{
  "d_model": 448,
  "n_kv_head": 7,
  "attn_scale": 0.145,
  "parallel_block": false
}
Each number is 128 + 32 x the weight over its row's rms, rounded and kept within 0 to 255. Layers, rows and columns count from 0. Numbers have three digits each. The size before them is the row's rms in percent of the matrix's.

# o: layer 2 attention output (transposed), 448x448, rms 0.112, rows 359-394, columns 128-191
# v: layer 2 attention value, 448x448, rms 0.119, rows 360-395, columns 128-191
# q: layer 2 attention query, 448x448, rms 0.103, rows 384-447, columns 128-191
# k: layer 2 attention key, 448x448, rms 0.103, rows 384-447, columns 128-191
o359 101:103143151101144121082212182202150153070126169136103155120101172140111139140173068125112155127063116171134160104138085143148039153154139130169123091099114116115120139090147169161147124172150088
v360 097:187084138092134139122151129146143090167169173131061133138118185146138108176148191155123147139072135144153104185180146140115094154158116180134119139101102112176158116078151051162105092154111097
o360 098:082156113144108105119100119142092095134154085091150115088149104119093117091127116200121125117159146129149141127174156089110172111074113153166156154093106110096104099154108134091142140084085104
v361 098:109138117118168157114157121168130134171141181169131096116122111101116159081123114097077124131033152131142139136167136084130128127154128131133140112117159120139107100119167143139130165106101097
o361 104:123135129147102090138142111113172165067108109120170174134119115109132063188105128147096119148156102179081137137088122172121119146124147126118132114124141125082103112169124158095133138131163126
v362 098:093099132122099065083143218130153055076151110117132080128127156138156150125164174134136130133150157092085151218177148106038170111104202103129181174123133139096093117117134147128094114104154167
o362 104:167132168149201091127146083163119156117156141081087136162141106161120141169127102156109133113098090114130131140075124102138110134154193099138133140178181162162165094150142108141195133149195130
v363 095:141146181117136124166131134088112189201158155108144138118162113138137124128098126124110110142118120106129154136129159147132137096108079114140142141166085150087137134170166093080180136160155133
o363 096:062132130081169127201130111124131090182099130079076189121097167091132127132120100107171170129175168104107144136124138139123120089123159126063108077131102143189138128125063103176080186062081099
v364 097:145173164143190109098131170124137177130151132101132071121080097139126141082117118103146088102066123145152072068151168158129112151186092121229166132088075146153125058081112127119160133127095126
o364 098:105116118146090081141145088089131084098111152136131132109161144143132153149087223143105202085157184093111086200182147148190118137119158101117124099137160113124128116153171076150100079064143113
v365 098:139129160095110110143095126172114146186169154124161108141141094151157151118150155160059159110149113077146154155153098137175065133209147100189096125120132104156134117099099140140177114154046079
o365 099:127110069103123107117204136153144114135144110140104143128167128121142106147128079086152138098180086145162132188137131114096101166087142183129153097157121125120125080125127148202081117148137190
v366 097:162161092108128149087122119032121094121148085133173133146097134087156095137196168094078129161145153156120139096143098129123100185109142099097117110116115122171154149137161084147149110173145147
o366 101:107123133161092093136136098135125176154141107175120131114128162080064154136143097115145043106098094123116102185127143112117180121099087146161122139111133123086144136169109147105096128095172113
v367 104:095151125113078143151094107142139134144162131111171136140141205114142156118073130138123113110158140160141115072132143143145110069143155104119124149169079209102159127112125064134134097134136130
o367 105:165147112130143116162136130108170151117136111138075188110124117172127099137163095108125180099112146080123151101140145126143105103101156110157144048084183120098170159142098108087115109154101135
v368 095:125133075117111132222135176102121031165123135128101148132165084137128092094107126108131111110183103167164105154097116079106112104152134074140101121100071123149134136153094064101119116125177155
o368 095:149129138125160099135118140149122199108136117090059074161121140104123161172199113130102162145116116024111121169116148132111108100133136112097151091177190144133118036136167101108131109147147155
v369 093:153123108154110108114152131141125182107140143069119120157124110129163119162095154125090161103077133185124171210179094129156137137157107165136152153119143133133132095119162119137145110130126132
o369 105:088099136079112144114083102171104110096209142077124124125118129104092099138150101134163125107110100061113127069118147072143112176202103121106147166086174106187084112093142127173081172150176134
v370 098:136120193147170140114139150153110132131140096096125097128091175099089133073125152091113148103139110171078157080126097107080161111063080128140177115144148100151096085086114108111166103153118179
o370 105:100145145161139048094059125143113174110087100189112101076112156139162171182134141136187205142095120125119120161147157129154097126174103114062122153093170128055151146157134103102141082138139196
v371 095:112065142178174149113153155139136133100097075116137096161119148184133072161141083044204109093115103132117090117177093070077133102113117099128107122153153111107114183128072138076115132150140085
o371 100:105161052129123130040081190156117126117153139177197165118123125124166158140093148168057094131101154086127117123096118167122031197127143121112122126112107140177061071100166092067159113118112104
v372 100:170162103157125082158149105130144066076174169142144079134093102096122133098128145098152181181184155126109085136074172126064141165159128202164127091174153114108094117121112142127149107184181182
o372 099:135160169098150081098092155128140132190125087116138164057149141152092124136185090093134060163127101129153166122099084129126110140105128106101122079096110148159164142112097136142111036106148121
v373 107:168104090135122135134146127183133114141106084133156151147143078110113168141130124164120104131109121138140150146100112100112115151144057170058193120146106103107128138161133174115095083169126101
o373 107:144188137106150141098106068085109096150140183080135122089124134145149100098147111126076134185126151157122169121109126172173106083139118130192151127130085145131106093096115174108116207092084169
v374 103:161089081163156114136105122130132173206110157113166156153105126165103152156122152084137088126110073113132101138065168133116153132081113116139153172146182080117134127156114166108104196075144151
o374 098:093165162083087143128138094099154140072138101182183155150118092120146152096133164127150138092175180116150182104150072120156129174146075061163132123145104108093111101100161190099189100172164063
v375 097:163110114144136096107139155166118150076127095150139118135104146156125191112140121122151123105157122094086155160111135136186106131127116104143097121064107128148065129170163147115084064115162109
o375 100:160169079190105088134052115149109114139141182147102088150139127153149133105115176134118129142103121130139113132116043106101134103128115083197127098147183145121128085104138126136132122112137098
v376 095:164159120156170178164183113197135109236111134153174121142139168170109113070127132114187147084125156148132064087134127158161172141071181108117121126143156123137134149066211098166149142179092126
o376 103:119113161135108073106076186105114145079128074115063084166118120205162111124178101165110124180121136171144199079075147060081120126133080127142116123139126126161113141088170095136133111089159122
v377 103:115125139095097154112105190101108153109140118109128172125158168124164056135083131140115171098098100073160117156126110113188098068116114148190146162118149131124143124095109106132156166103145124
o377 106:115052147081132120167118114119113121129101141096121173117059121100113123109050133084158165113142117156111093086211118129159139154119154164107140084083138115132138146133134134065121140142135180
v378 092:152135210141160151106156195139170139128145168163137200133175097123098156092143165135127163127100141174126169117148147123113126152135201188132127131145122176106199141094102081114158180107169111
o378 094:110082076108090113129148109106135157062131111147161141128035143155107104123105092106132084131124105082140113109112092137137133117120111145138177126150111117138098105184043125123170157083134138
v379 097:085155084130124102123115134140158116112139140104134116084126167123106103123131163144104081087181152086108161101111112122082183058126159204094117131154090178158182144157140135148202167110114169
o379 097:138100132081094168114146124143109160113151189129145161218139115120148167143162105108140195122123146120167124099074135123132087129170084137087152075116142121087113131134117114102111122169136093
v380 107:078104098122158120138121134108108108110153114150128100201170141155097212110167111115162152165161147186158105144133127156103148091149171147152082119154153158097092127130107133079108160143152101
o380 109:171077082202096101096092138080147133123112112138093124125132122178161161150144144132091110100116140105157162099095096125086116164123072110150138109141137071087144115116157098184135129139131144
v381 102:146122099120191156148105144157162075175117166204054091142131160117127150198116047136178129204123137140139156201104117118099103102098111132134113146164156103142094106131177157163122082096100119
o381 100:150182170197166081127144203119107132124099066135133097137123127150122156145117116217082154037114145085119149110111141122170140176158127087101158176117208117126144135095119147155169173122099146
v382 107:147101132146105096104110100091121117131162146111141115147145152100132170133152085126159099141070118174111124160139144072102128165146128123107170093176144144133112135118115139124155116189124143
o382 110:068164154136128154164107167129146128137098147128053122123133157142138117123109134202073099176146151140140199137101110205088131100059189122093088166154121086148100180168106112153100108133179100
v383 100:159131169134108157132118129119128118121119081104170150120117165167086194105148145156084158099116102146138113134094089136165107115171120180141132143164139088079114101096133157174086125143146067
o383 108:174148103167075096108089099101150109119100092190146138084082086123167089134116133102112131121181157181161175128105140091078123141155088154130131173117107144171173167192107150133096132088086216
q384 092:120146139163082130106100122163121102098127131161102121169151122091107171081176148132105181171148126188171106153124123121112137134079178143138139086142099140098104070083166077114165122143149098
k384 071:139095130153126074096164122144142096147088135169102096139125157126166152160147164145152120116126136159120131107105104139116092172092174130128105094172138108166131085173161166135064174103102100
q385 094:115127136160101107124132159117141154111144150067136080153197098137108166122077085120120164129142161089120129145095107127134134100123165136124140116150146132120127108157225141116183077141162058
k385 073:171131105103168129084153149153075078102128222166176040156051162139089163106118176186155121130162108163163125094061193178098090117164170066148137106128096137088143182125129131162114120148160095
q386 086:096178058157163071184066082109176135103080156162086129134145122122166157073093121173130125114126171109163152137152116069105106164111127146159080149153081085138089112088131138160116106137109079
k386 077:127091117111136132157133085147122118102150178147170112137163154126092211137155060175075166117201090114074138126109165147135076070185172080148174127117124100119124060072118119142168119114111138
q387 083:127161151165165185099132111177150094153116135121147158111146125088097165091133167131081110211153144151096088119126179119047126138111117137092098090122160125114061147135083138103182147171098120
k387 071:116108142140114153159168156171171080068161038132090176149142116067128124123064140127126141115124121071142124088087131140085181152116142148136129104086123108099083084135138160142071119159115134
q388 094:092163063126152135153113124146072137135129204121131083175146108104133169097094152113092111110114067101114134190133128066136137145081170117118113154139146139129118095047118148185165155145126073
k388 086:117120134173101127159154067182094098079116169125106125086157101079164107138127099148119141113134083145131096111086178128181117139202125079191147117141092143129113140128096120142117129120109143
q389 102:119154133154085139114109102132107166108147093096093143167102163171107153155120170149109134127120104139158149105111128140127112128139138132126120138178112137084176109099118140107144087141145106
k389 084:130157161159068103139174131132126142104115142150142158115123112129140124177133198150135113162135138139146112140121151203128114047110126102145121163144116111159136119187079090107102128132081115
q390 095:199122070114091153103106086178073230173151160113133128145072133103083113119129173155143093151129136120134148114169132143147129110170100125128079159080154092165124101138181098156151163158077074
k390 079:165117141175104179159135120111102103143178146106083162141121136089118117127111070092168109087105162101128096127120122115123152093097136105158173145109159152169112177137133176176137117140140149
q391 088:125198093137094113096133203151091151082139128123199136217159117110073100079110161122143145131115047120156168109176161100122111134148155182135114118114166106086129119106162097168166113117122111
k391 086:163181110187086115093154090097154102118147117130136183172108154157131143160106151152155183143143087158124132123086088061096132144161103105158087113121137119147092129103114163083124111152112115
q392 082:100108134125073137190140143209104163144155134153148169178153191069175094145115119156133112095096170124082114127125159152150151076172109057112196114129134192118133079144087146115164144134131118
k392 088:142113121075159131144067102153135099179136076125063082132108102184084161097139174094077100139114056197102128143184122144144149121092148140075147155094137147070140127140166115093126058133153148
q393 090:134116163059142139120114127075135068099129153154112119093157156099090153121108109146125146160133163141099134091111149088154129134115115136138072105089127086182144131127110113116110119125096159
k393 084:096094072120128094114070168128137119169143076135127125115168127181138140110106156136113069107122093106105129108196105118130139185094123137127107169114094163105119159124113153145108141099139163
q394 093:154146120079099161049081126099149159127153172173125138092134114133102105160149157177148144129098090116182123084112174095114153102081139130134150120141086125120161144121070116075159140144069116
k394 090:153111121107130128135127119194095073150188117146149096167108114119152117093073172106181086148174100088108101136138099108070128054124122103095124135093175095118117103107188142087169101156096147
q395 082:116127160100108104074126123101143154111126094141144124098111131124130105101136094123156181125078133157109084100100152168107118141109167121178144100145174081103154132109080168099110096126034144
k395 097:134158178119138122173105155100125081179167187074144130105117153124160086124117153134152095105125178142065121154144115091152181109106163127124144112123142081095175093118163123147142103128108176
q396 109:109121130154148126088105117123154093202144118116132063160122130120134104088171180117169101127124174150128110118118074151083153138162151086131149136147170168144111117102114166118143164120120096
k396 099:168108083134162120152148158115105154143119113129101130065124072119118128124133130131146168100110110129167134141095168142117154173088100146175137068109130122151128116161088111107188117112151073
q397 098:102152081151084107157128150186117073068133134127193115143147022129137116140118143126122130124103134160134133140124124106158155115104092160120169130126095170188088128083171114116121144072113137
k397 101:140128119138117198176134185107157134066149138121138204120141157110137143109120131116112197113113172143149140095110094163138163126092114102110098152151150106121140124165136180118164110117138089
q398 102:166121138116064097145130108173134173135073107109140131195128154140121142153098152179120127139166138099133150116141174093113146134119123139129142178145129149115121155121102174140148129138137091
k398 102:100091130100123138084123159104099118161176125117199099154129139117154113149120152152138151171115118140100112131151119128197111144106093103142075077089118158107104118145092123118134093106157072
q399 110:117116076128159138123082172103133115181165125118103103090104113112089142115168183141166143140072147117092177151149101153092107126099182109126087091148131129103144162139133156160144136076122088
k399 101:078114164147078161148089181137122101155115125207085162068146155076139068123098103126115036110133152156079169068094188161106117160135172139101130129149127111159131099089190130150129088143146125
q400 088:147207155131129100141153151114151066074120132087078146193088227147125160136144105159127170160124109148161158123101118144098106177086158092173151157199129170114119142124128143136116077126149107
k400 076:183152107119178102082093130140162106099135079105191104129166132128125140118060159183060106132136102165136061081173149075094113128090161165156128097092108153106091153123118149142139089145105123
q401 077:156184165185113107082131131128155162093106097098088095129141125164089121072113148105076132123174116160190095196140075167064099180119097124144118135115080089140101135142161130128169172109130086
k401 073:084142177095123109128124076186171123142087136146079099195100063114115170105094128131151150168092130134119123154141084095182119136157107158120111127103166083071076117161083128130118087180082148
q402 085:145086179079115131156158181059148092139118121158138133080101121072115055163122113175193041160138127187178130128113102166186118106148138139145058125116084175107161146139113222122089158062100109
k402 073:135153135183144162153105083102155157124138158134146116163123090085133085106201163141098116208131193123149138138184053103126129108144123149076099164101191093113120096096111083161120147066089106
q403 085:135106132082089103132032118104120071135138098090157171030093103076125106098158131105164108137115177112133104084167121129113107097086141116118134126121092090193196102119097144125079102087092158
k403 079:157105086075154125145098164117121145153126155125088100036147120128124130104142216127151163111095103128129144134201121141129140126157111105091139063101080179134090247170191129146121120090162169
q404 082:111139160101124118115077132155160069107120132159116192050177153076104122171207099192106096137161158157153128182130088152131101159088118134114125084120155119075124117119094089093109137119115155
k404 077:172129123097131154152107168077112102150181123173171141099149110187168088147103131132140112062129133085143127177196090100132140118107115141155138123145170076114122158105216131122206149061088138
q405 099:118140095128109085144095067127141163161087162123126119144099148083128124167091152123158101136155167114132134099173071124095156099107149104185135053136087155137157072105135117156082124163061108
k405 086:188106102178126172157146102165090123132040166082125136190103185094120123170079153210148096126088182120149149127127099194132172061145102127044138105130116128155125142130087189172125123138107137
q406 103:111156138172144152127125173148072129193207121117147156117085097112085088105164116134087120170103094120117121168161161115097114107123118082092092073077156108096133147109110143146112128099112101
k406 092:154142105093152170114080150088164092118192119118115092099156132163094106166125089059122131129146159126145108121164098147162177147131161142090126114139111109097136122089192135108194116056141174
q407 093:105131159176158172148189106158088098115155155159102122125127138181103162148148134160115117140080128089111160175098126118124105118125211129123118103108085142088132173114129145075111084129183132
k407 074:110129170144213149102115129132171163172144163128195069099081082177106147137129122104091149079167161173177163138198131149120104149120111146105095134153122169112121125152092120137158104108197114
q408 090:111165122088133142058119194097104084149143090123127142132137141106114124145143150181149125113088127130175151098140162099062126135151126056125155109118137144116148172145090108128141131081118145
k408 082:135147090082070155130072117153164112163136132173130128109180103149123138128112137106109042109087121111063138164139131136093157102085165146082098159162120110096166113150137124126141130106142158
q409 080:151128164157067103082085127134152152139118162120126052173132068188070122083088101115120179116070096147169115117080125117110148103112138164132101160071104155095109160141174135125156136144109128
k409 102:131171110165110077110194073135134124132097103106131177165128144081139154152162132157095117180141109135123119131158129137099087143169121185119147117165136119152092136149090159169128117156097090
q410 092:164162136159122124116128118139133132113162139150168153123106124156125120089129135101111115132122124101110065105124179120105064107119128097200169165114145134117079123091165133128091070219159124
k410 089:092071123128078160125213158135160151099138092160123159168167161158117105135121098117133131113091115077065144110145140144146119130154089090182119144161090117128097122122110112117098138146157169
q411 078:130136116116131124101085168157108137143097090109150139189085073106130170100138133150164096105139133118104040120164083131156121084113194174133105119118126181122139102112133106190092086146134112
k411 118:087157118144105089155116108127144137154144177135130155178133099090161142157149149121109084135218167137118155131138166075072131141185146131118131129146105134122104104127098120134058150114097117
q412 094:082093086125092140130164148157096200144154093048146162164090083059212134128158164130131114137115102112107095112175108149122191131129108175168156178109160144111138054131099117161140122126110107
k412 106:141142121086094164092081108132110139075123143130163148096127133196078076128119117107182143096158132111129123166176151138190131124115130123109135129145097147115117154077153160146117104154105168
q413 112:095071144150104165131139135137141152166117153166159178075057159123182114208136138130118107215154168173058157128085103122148150094141118124110146091186145119159118168088134180109084158108169069
k413 108:095153171110149148120117123135131106179057129148100093163141123119131040106130199167140061084103087119103117151103138194110127124096133089091111149105073089100111133181131146138140096170122182
q414 109:143139133142063149127072143102113101146074134151073122114169110175144092160107151170184146128092119143151144166117114120096072138120138057136086125098095109145179137127166157141148041161126095
k414 113:114163181145105148189119111136126092118136112127158171130114100186100121053140155135105114179103114056183109076077099136097130098132120117081137190090172186155099150091136127121086085138113147
q415 112:077139105073123192128142113147041131111198157166137151064113105096163126123089110107133077107124067143128133176108136179113138216110142173113077107072107047108105098107167121089159154121147098
k415 115:108128160087170184102195099110154125071135131142167122068177130124102171113170102114071169101129133122070128174148094121086147125136082139130083083123161130158058129139114111108131135107116055
q416 107:110144124112125107187095195126067145130165085124131132108080121096098112076155163150109161153095157122109151118168183172133116151116112115083127145126082132097123164101165143122127122167071131
k416 102:081114119202133097181111151085127138128108171140123099076125113182163124153175104142089114141124159110165152119143115110115122199123105137072178177060122179155125134114096156099142181105107150
q417 113:187168078150170107104160082137128128169133129097133125180119152134152137135153149145160155153197117116104086149175100060089139069156134015128063141123085158108088088145149120194119153162142111
k417 106:136085138081075128161110145117185155150147138122135089106081129086144092153095157181167139152155148085146082133137173094139162150068121127128189102121090115167110084077110104164113122136133145
q418 111:122073121149055106096094134101189195134042133078105144129138117167150113207101113110109147137141173142078152123104126148126152107094145127105164152161188162130133166169102138105100147136139106
k418 113:145131133118127153135155171114092113144199172124131133179068121100118169132180119096117102197120108089148119114157105144148100116096099158111086085082151139128108120140151149136177087145112105
q419 113:151152129107073114123120158124154128050105162141164144172109075154084133178090154154122118123160152106161135103099054060096153157065148122130128121093095131127087098096069152132151142141142120
k419 112:123157131145142130086070136155126129096148128058123131147124145116101107098125082178086146142111097092123122162150135162120144128119145166149120166077099139120115157056159071133139084158105140
q420 110:121138127115146142120149147124115075156113156124127141140128135144147148169172127109105180141132153150139129129132140148166081130080128091130148100127152091093190137146117220122130132149114117
k420 100:138132135132149085098087201053086169101172087129143130208127190110125135134128189148132144112155097101114126174177110135155125110146093131155119159180095187159126182180101100112158108125119127
q421 108:149123132119183121150146111138113133175151114084105133160142146146177146203108192064163144148120143136117119122126072102082072071113106133114146104085163183142095130149119145147158126145169118
k421 102:113103087110078154112114163103127101092186107116162107101082115174122102094199096197135138100145075128175151126099164068154119166114194152113089135162110109115120119194148089101120077117098136
q422 111:134164098161129158072180151176141133136134134131141127116155160115110136119146176103113170139120136080109153157148097170120102061072113144100090150142125126157137069130154161106144138183095088
k422 109:125139133143160141165087119145082125159096169187151132132092108138122138070167112187154081167110167135224127160134095093096124128118148134142196106093073073150120155085122149235138133103109103
q423 106:115111125179134146173166143061148150131111072108136122158088123134123159100126133109110058096144151145148073143116117124126089118120150075200101103165096154086155161136164156079107074134158123
k423 102:115109141168168092150146119126127049125120127169108158161089141151100131100066173094126163185186144140067201125123112145074137094179121106110043149110148109199178125169091167116076105098131183
q424 115:113149134152120137126129123104099117117036178136127145053104096056162177131121102123089079148127124133108106151120137203133094095185126113099109159136124148129134172174131160090091153124146115
k424 101:098114087061133090173061145132127080179163145080107116187126159146125137079112193122161143141126113107183146108132086154099077081060144126145091164106140088115096168094158090130124051171125192
q425 113:105120114142116123130122141170163163130170109153170092146142098081105071133150163152084191185205149142160148146141143104117148073139136143139128146181113131190140142150075156183165100135106115
k425 107:142066143125124108158071134148112076180066117136154107096141123170156183117175145168163156157146077103194146102119123119161153183173183084179169101104098146143184075100124089121090138164108128
q426 108:137079096136153104136110086131103065141157069122127110149117123133137111147099152136125126121131099117141147179109090151128169096129085099235134151136136079132120165138164135121175103110095122
k426 107:104138132167084129165149146123104137132135155082164165140118067105137109104083099105117152122136171135165145174164139124125119140107135105128163147091094108113160150127184166154171103158114104
q427 110:141117213098130100141091143169104118087124128096063145112178103108140146151137120168090091192110119102131101051050107151139091153174094121125181128088117119088127134101103124101055177119154146
k427 110:178151099163183119050140165116173146124140083133143096115111113126158144133137072128105151139127136152138127172173136168117095119113102110109102103150109133170102178157099127091145104171169100
q428 114:053163153089144083140097097137074062065132143150180152117092160058123129152126144087096179123119168085101087116108132169179142092121129098164136085156195103104138092080084093090124155144149129
k428 107:134113143152111137175108112119120167110123062068127124106180146098138098102137168073105169168135127153193181137093163079159189180157132127120143126151144125130151117177118165111156067135167134
q429 111:115182097154151105137117181134079104082140203158157148137084138124165137112187124110162155110115162050110086099132151208070108097130146143158141147147125152133132141045137150058069166122153098
k429 103:120131158097081083146138131164164125166097108129148178163098084130093114114094092130122166100082144160196109102122145156115153083181125132071156128179118121160146151166110122169149114070153158
q430 114:131125096159155108135133148085119132145137137115061142118124134100066079107162086104111068120131141102131146111141141147136125105094183168135168131114114172161113147163141086121153130140132168
k430 107:150192190079111075104132162158149113120124151154129135159160146142171155104091142162169152147126158091081132084154108066110075109118117112104115176114110106107083110125130172159071103104114107
q431 112:097164076197162114151111095141085147118157176146162152119129142109148110122060127149152053081131129131157099100133146079108136096103061157137150131126160121147108120118103198113162164064090156
k431 104:180096101097192171099178148147142161117177125146142156092126126143109124143156169139169177157074133094151174124137107150116118139150125102129117160138084107105152127088133161120140146146099088
q432 110:101107093100157150125132113149166178070129094114099063144127099130183162143119086099155118149155131079150117170153149164127179134105153118138174134125131080056140100098122139149127079119103147
k432 106:131133139126108164127108116151087110107116117173130139119110124154176104124146172172104165079077151145070128118133111126144084119145124097147161183146102166147128118115131108142116153090124128
q433 109:099209155095195100161202168095142123080128125110105149110073113138142160156122144132157150136136141107099104168150157129099147157111176161043137108166141103098143093101118096121106110126095109
k433 104:129135134150179105124123121129138145070200117128180116173148150125171145144148073136067136174093130137141183191118145160141123148141088171153066081132160134094153117192128174096117071110159172
q434 112:097172124167097174096115118146136156071128125145137117168075077136056133078125161094066116136159157161144161102138146080099130108105116070076146149070128084080115110170098121088158149145150129
k434 107:166117105143123126134174118188141118141091102115051170162109135161190159139120045189111135131132117087136120144157106110093153147105120203101151109120131152166102135177115139105103139177139060
q435 112:165157110146136111156153138145123132131128119135138138132154175155086106100098112096135100088171041093127063125124132156109141091191132093126114155109130061179151133120123119166085150079069102
k435 104:128133149146163124142133130157057125159135095136066123156154115093146073094141109111095073132033146164137225129082119088106140174150119130162113182145132103138098093161126184133129081156104147
q436 113:139125123099166142138098171090143113113050142146108162098107141116103084097146159119157079142126180136114106100111066109107110068115112101103170051142153132160159193103123118178106110107129131
k436 107:143136111142217116106141131170088117104172102140163159156115120106195110128143162140147109139173101070119120110166096189155140114104138128149074142145123117123142162127170123157085117136120229
q437 114:077124122112163096139130164092100091108160107053082079134151078170083036144142119160111136158123114180100136158084077168155112116097138134126161187121085111117164146100115084156131142109127130
k437 107:171111091177127121135132123112109156161131161130112227121122125072131139206115121084148093123158107148118091095139109188112117145151138111076081070160129139116100130136090168086126064135139095
q438 106:172141154139067142156141106119166126134143169115148122118155103143121093123153123115135073147098146121124084157147150168150105126132032087134146144067147111124066148137121081137136140074107131
k438 103:130096101069151123113174137173095141087113113104123126141171156157135131163114142091072086104132086126094142108100128155071095124137146086109049167158130083178091104114097148075168153157122140
q439 109:112137209107103142140120090177162134120103110116099051127132098149102126107151147136144135115138123089145118110075210134105155128097111160056090120091152112137091111098170102143066128132139099
k439 106:117154096173132170124126088103151136126094088208164143125130121158112123096111106127133078106080157081156109120169097146143181089155114132132178180101063114135126104139122104150171139173152145
q440 114:121156146053157081174172169145147145158160151118110098119158152093086150096123079143177152181166103104139133153126082082074123141137133083107100126117141097165113110087169127162128136112124112
k440 101:055165130124156133140131124124103100089122112108138122125135171166159023158139191164132081120164103072123154199144123074178087131056114103131170064121151134119145087195159143151184127159125114
q441 112:127141062082070144110135140153115134164179121114177117079123140129201120142097170129126115094130109165177193122154149156180130127107135126195194157196196129094098143153079157152163168133132095
k441 105:170127088154137110150093139172170072115066142146080098122110184074104087157088105161117140146090200142126092098130139131100123123118115137122184107113133138138170148139142161189118118158082168
q442 111:069130140095093139199102152102125120103135107123129128133135168100139138085185042045143114094105152166199166145109158150180118149134128199117073128131141073139095144103117071098148145159170199
k442 103:108147131104151139170122107097164118195133167116067136102144152108111105130154110160150093101093168072098130096127126137123104149155062147157103104118128085070113169146132113127104125087154140
q443 105:132127148164146139138116126093154068105130106151134108126140116144170115167146134096161161104156198102141170162165139112069159136148158130210152113060113078188101176186136103142116087114150097
k443 106:175137096127110139129145104160122126128112162120085177161176110089091151121101158177161150140146115088076084151155134106189220142089146153108131188162096104126145099118120119161069181178147154
q444 110:187137075147131117123109138174072102138109155103087150135097108077170115109015131097167106087163084097137190124081129203098154093097123150133142170146180128190143127148108101117181137065120171
k444 103:190139049138157166166107120114130060081114122116126166169097122106126126087149088075048171153114200134130050112186158131112122112205095062093151149149178146185144136120096133162086104088166120
q445 107:106150108159142156144125125093142179180088121112140126160132127143097175122098178162101166122136148147163171160137104108146156127103128158101149121094152168091174142147150140087152156098183093
k445 107:147146118151090127164090128113138124102153139151105092115177168081135168149068107129118099178163134076119108123138064147152145158144111126105141123150124110063127106141169103124113109131180082
q446 112:118162120102132112148164113099108108113158140152113168073170124098084186124121129095184096148168124162123122138201143158164084105180126141104082125179094085140178130120123145126143100091126157
k446 105:122173102113146114183108163097134122055124089169180119130099214144139093140060159087134128123116156131110177104157084141141098138116150159173148145158044156113102067146091183142115106109073210
q447 111:139135135071130095171117122185141154175180065083150133195123091149154143093098124142149127125132100123155113186143149122129107161129133196181085149124071141090168096125117085131155160140112129
k447 104:139108105173110163155108115093157116118100101131129180136074156123122098180155146133155096157135215117169121066111140084190077116144118089161103152104127154200137120105179117154055159064090166
v384 086:128143185131089135095119100136125211131158172148158136077158103082126119147128121083086155049151123078047091114075109150154075138133158101148097186114141116153092169056083156132085136135134114
o384 086:141091154068147155131155205150147096097133078084140112108086153134116151104151107123139082156134090163166111155153179104127161193142106106082161048102137097099196154187188091134101154125126151
v385 096:108130159114154093085121131123120131152131122069139106211107125161162115100146121113120151177076103157155185081100120130161155108100197150121150075164127152076069111153103076098146190103084169
o385 092:170142096175195167155167177140075105110143141158126121117140102151122165148128168150128144129137178111111122147087144132091077144135141093116114103081145113108115140125125134129143162160163112
v386 092:168137068130123124194109117111097146154164123074093080155120161113172157150152068141191101128180133161173182138146184075125162109107138152131132116167102101115106124136154097151157103166130088
o386 091:114078095149112097105163103096172128118110144110193153138113129148096071128143109137120149151082143172135064093107128127132116148138149119107158116105155137137137123126139224103116113051106135
v387 091:136156117164190065140177110161135108185099108137088079211124052128148144176161150219175160168163090099112130151089096102091153137135081113127121143094110135121087137198115185133096145155134145
o387 086:105095169153078193139151123121104149175146101100137124078115174073116135090094163040118077106118215203169142117126157128118090117125198136090123073159105107127139141127158131094084125125118126
v388 090:184112117084171101121109157196106139115139115096222073195099156127130144157146133104164127125096135084143168126127167103144157202129138180155100140114149183154171095154135138140143134154157112
o388 085:064068164165082139169136105104143125147141104108054173118105115125111151149131111125102142173146142136079032154124140144093131162142122105155151069150088092140086120067107158069135138129066109
v389 089:119092162051142161147101152124102112119153120163148169138133167106029151104122165147140135143090097127130127149156091133094151087120165144124117169098169121106151182113159129095151141144154091
o389 092:144153134135141127108114175137085133101110167064172119123113146130141120088115104132161112123155104119090057076121117138179126169132119135156170111164116158147100128123204118091130101100129156
v390 088:096085082137140069141119085140135116133132178148098085131186170126133158093094122095126134163168167155118142203111133096186154113120123140061077221160081145033076094168135084169092133080119151
o390 085:188224097134136148128172051133137144117137095163102158122137132161185117163128152097118150099152092182085138095168137104107078104112117137099162117200125130153158162106106190141166161141182146
v391 097:138122119056160168097106143122108102127140145078152121125101171178122136116073111136117077066139145141150131143128112136105099139123162132109196109128158163097137154124124058132119139126086079
o391 091:104069145136146099129125191105109157134095095167065148101157101158115166096155100108151167152124114117105099105158125130197116168097138183196090088079140069225142120135104130182119070105175185
v392 089:146117126100113146102127169118088115159074154107142149113088102130087132112104104111104167153121156073172129123117131142152101104089166166055120117194087109154112174162134147152081160096146146
o392 084:110097166107158118124163139056135139074174084163107100156129133114138072169153137138098142101145076147137131165179139120116100103244098105129173120107146143109092082152164087168157085168154153
v393 087:110136106173191105084092162103152149169121194119127148081121091056132121134080154084161114128147106168096136101123138134059113155145135148131173146164135106081123160141102089097132131146131201
o393 085:148145105132137150145136060111128131130114062192130157170159113225172143081203189131139116108119121124124134136123132127153124135135133129092104123144110159113173051144145202139112149166141060
v394 086:087099059155113147128142181111057140076176107133117114138112192107172131152143108115101127118111105130079118133132072148133166060131137183037121126138109168082173130177174115153149148097083112
o394 088:124145140147129136120120130202194130157132131144116105089197101168079135146141164123146144185167156066154139117157159073108097195105135118191092147106145107201116062107140114123136104122091120
v395 084:074149105086134159147125143131094148109168129155110120099112131197150136099097157090104188142119132068120089142115072113140133151095166115102148159121092137109150112098166185095140083129134130